Each number is 128 + 24 x the weight over its row's rms, rounded and kept within 0 to 255. Layers, rows and columns count from 0. The size above them is the row's rms in percent of the matrix's.

# layer 9 attention key, 128x128, rms 0.188, rows 24-29, columns 0-127
size [106  97  95 111  88 104]
[[121 135 140 137 121 122 154 143 132 190 127 130 148 144 122 137 125  92 128 128 109 114 130 147 122 123  91 123 185 143 144 139 113 106 102 149 167 123 116  84 112 137  85 119  83 104 119 157 139  91 119 137 137 165 171  91 144 152 108 128 123 137 177 114 133  86 124 132 129  94 148 120 117 111 119 100 145 118 153 177 132 121 142 152 148  65 126 154  94 144 141 131 106 126  77 179 151 155 130 143 148 103 112 123 106  99 122 141  92 163 109 128 148 112 136 132 123 112 118 132 147 112 153  82  78 170  91 130]
 [128 124  98 138 166 113 139 139 132 119 137  99 122 119  95 135 116 131 124 132 137 144 167 166 140  82  94 107 156 111 111 141 147 175 121 142 117 148 126 143 149 178 109 147 164  91 134  97  89 115 136 130 151 148 135 139 135 120 134 141  93 114 134 151 114 110 129 118 104  92 100 153 176  91 137  89 131 126 193 118 124 138 140  93 143  72  69 118 129 163 156 141 132 148 189  94 130 115 149 141 134 136 113  99 120 152 129 131 103 159 123 101 133 131 134  94  82 136 110 134 162 130 135 119 141 153 179 148]
 [ 91 139 142 131 139 178 107 139 106  93 130 104 128  76  90 165 155 129  92 137 179 133 150 136 129 144  94 136 116 140 178  92 139 177 129 147 147 141 168 127 123 116 181 128 137 153 156 136 105 158 105 176 102 132  84 126 134 135 165 136 148 114  98 140 124 114 129 150 114 110 173 116 123 109 156 120 131 135 118 132 152 137 126 156  95 138 138 152 136 154 139 117 111 148 149 110 145 113 169 109 104 165 107  97 134 137 175  98 136 116  83 106 142 163 104 143 142 109  98 137 118 150 145 104  78 152 142 122]
 [115 127 161 108 165 132 134 201 135 119 170 106 140 102 135 137 133 145 127  87 123 115 159 153 153 147  99 125  69 117 127 155 144  91 150 131 116 124 162 114 119 146 108 140 132 102  96 117 121 121 118 115 134 140 111 130 122 133 132  91 123 136 134 102 117 124 146 161 109 126 129 115  82  92 160 135 127 162 124 107 151 182 135 137 144 144 147 107 163 128 129 133 117 105 180 119 147 156 176 119 125 122  98 125 106 119 143 145 183  79 133 126 141 155  81 123 158 118  68 117 110 133 122 112  86 185 128 114]
 [143 124 124 138 105 140 145 104 144 144 140 149 149 142 149 163 110 149 155  86  99 125 137  91 115 122 139 160 121 132 138  87 114  99 145 155 107 131 168 158 119  46 149 118 118 181 104 129 123 170 125 130 145  77 160 103 143 108 134 115 139  91 137 128 118 134 151 195 135 138 132 107 126 170 101 132 130 146 104 100  74  99 154 115 115 134 117 151 108 112 109 118 105 144 129 115 141 113  94 133 131 108 108 146 134 179  92 126 105  95 165 124 112 151 119 154 121 123 147 185 126 155 138  92 126 125 104 127]
 [149 148 124 102  73 156 131  86 133 127 137 164 141 121 116 126 104  79 109 139 103 119 162  87 121 136 121 112 124 161 113  86  90 101 122 157 145 118 146 150 164 130 139 126 115 150 117 161 140 153 134 140 148 112 162 126 140 137  99 141 151 109 141 136 149 128 162 137 134 163 125  91 103 143 144 109 140 112 119 126 113  99 119 145  80 129 114 152  77 116 114 107 140 148  90 117 110 128 120 223 116  69 108 127 116 133 193 135 119 102 114 107 108 164 154 123 146 146 116 153 111 125 116 104 127 128  92 119]]
# layer 9 attention query, 128x128, rms 0.2, rows 25-29, columns 0-127
size [ 91  97  86  94  94]
[[134 105 148  93 150 118 162 109 124 106 112  85 115 118 135 104 154  95  85  66 138 100 106 131 139 133 105 160 110 154 126 163 130 137 132 123 149 100 128 181 119 130 102 124 109  90 128 142 123 127 156 157 112 196 162 124 137 138 111 137 129 119 118 175 105 132 127 147 171 133 163 122  95 121 105 133 111  82 133 147 156  81 127 108 136 138 126 123 122 125 129 124 141 104 111 134 116 132 133 115 141 155 146 125 132 130  80 156 129 172 120 119 108 123 142 117  65 122 129 190 119  90  84 119 163 116 175 130]
 [131 130 128 168 130 134 135 116 134 149 157 109 124 116 111  60 162 115 129 125  85 117 111 119 110  86 131 103 154 174 123 152  94 109 115 108  83  95 138 130 120 101 125  78 115 132 109  93  83 124 100 136 172 111 132 135 138 141 123 100  83 123 160 177 144 117 127 169 155 124 114 120 133 120 123 152  89 108 143 115 111 180 150 118 154 111 135 123 110 121 147 140 117 145 119 182 103 125 137 127  57 127 114 134 118 122 114 139 133 134 122 152 157 122 184  70 158 131 145 136 136 156 132 108 144 111 111 104]
 [124 105 136  79 143 104 108 128  91 144 126 127 115 133 118 121 132 100 156 129 145 110 108 129 143 109 145 139 138 148 165 137 140 108  80 114 128 152 113 126 160 144 139 132 147  85 100 162 132 111 140 126 126 121 164 104 140 118 133 151 134 139 138 140  98 115  80 187 207 128 134 117  69 141 102 110 138 130 157 143 125 115 120 101 158 123 133 127  86 109 142 141  89  99 140 107 121 150 112 176 165 111 182 141 100 123 111 141 111 157 103 137 136  96 114  82 139 141 174 165 114 113 114 179 138 131 164 123]
 [141 166 125 143 143 136 159 122 145 104 114 161 149 144  99 106 138  65 162 140 118 159  97 120 112 155 144 140 130 110 157 149 119  98  97 138 169 110 121  89 142 145 137 138  84 160 140 165 116 134  86 101 108 131 127 134 119 132 132 110 135  90 130 135 142  99 117 141 145 126 141 164 124 119 108  82 108 111 103 158 137 144 127 144 137  98 137 163 100 164 133 137 134  95 104 160 142 116 119  73 137  92 123 152 114 118 110 158 124 185 117  99 111  78 150 102  84 124 158 119 120 108 127  84 135  69 108 132]
 [128 105 118 166 146 144 128 125 151 116 104 167 114 132 114 113 117 100 118 116 104  91 184 153 120 125 122 133 118 160 128  89 148 137 169 140 151 122 147 142 157 125 123 113  90 190 119 136 128 156 106 151 126 122 141 143 135 108 110  97 134 129 114  91 117 103 149 111 131 134 151 122 171 109 160 132 110 118 127 101 130 161 120 124 102 108 157 179 120 189 102 122 143 148 108 140 155 155 144  81 149 173 108 151 124 113  90 116 143  99 135  94 137 140 123 169 101 101 151  85 139  71 138  77 120 133 101 111]]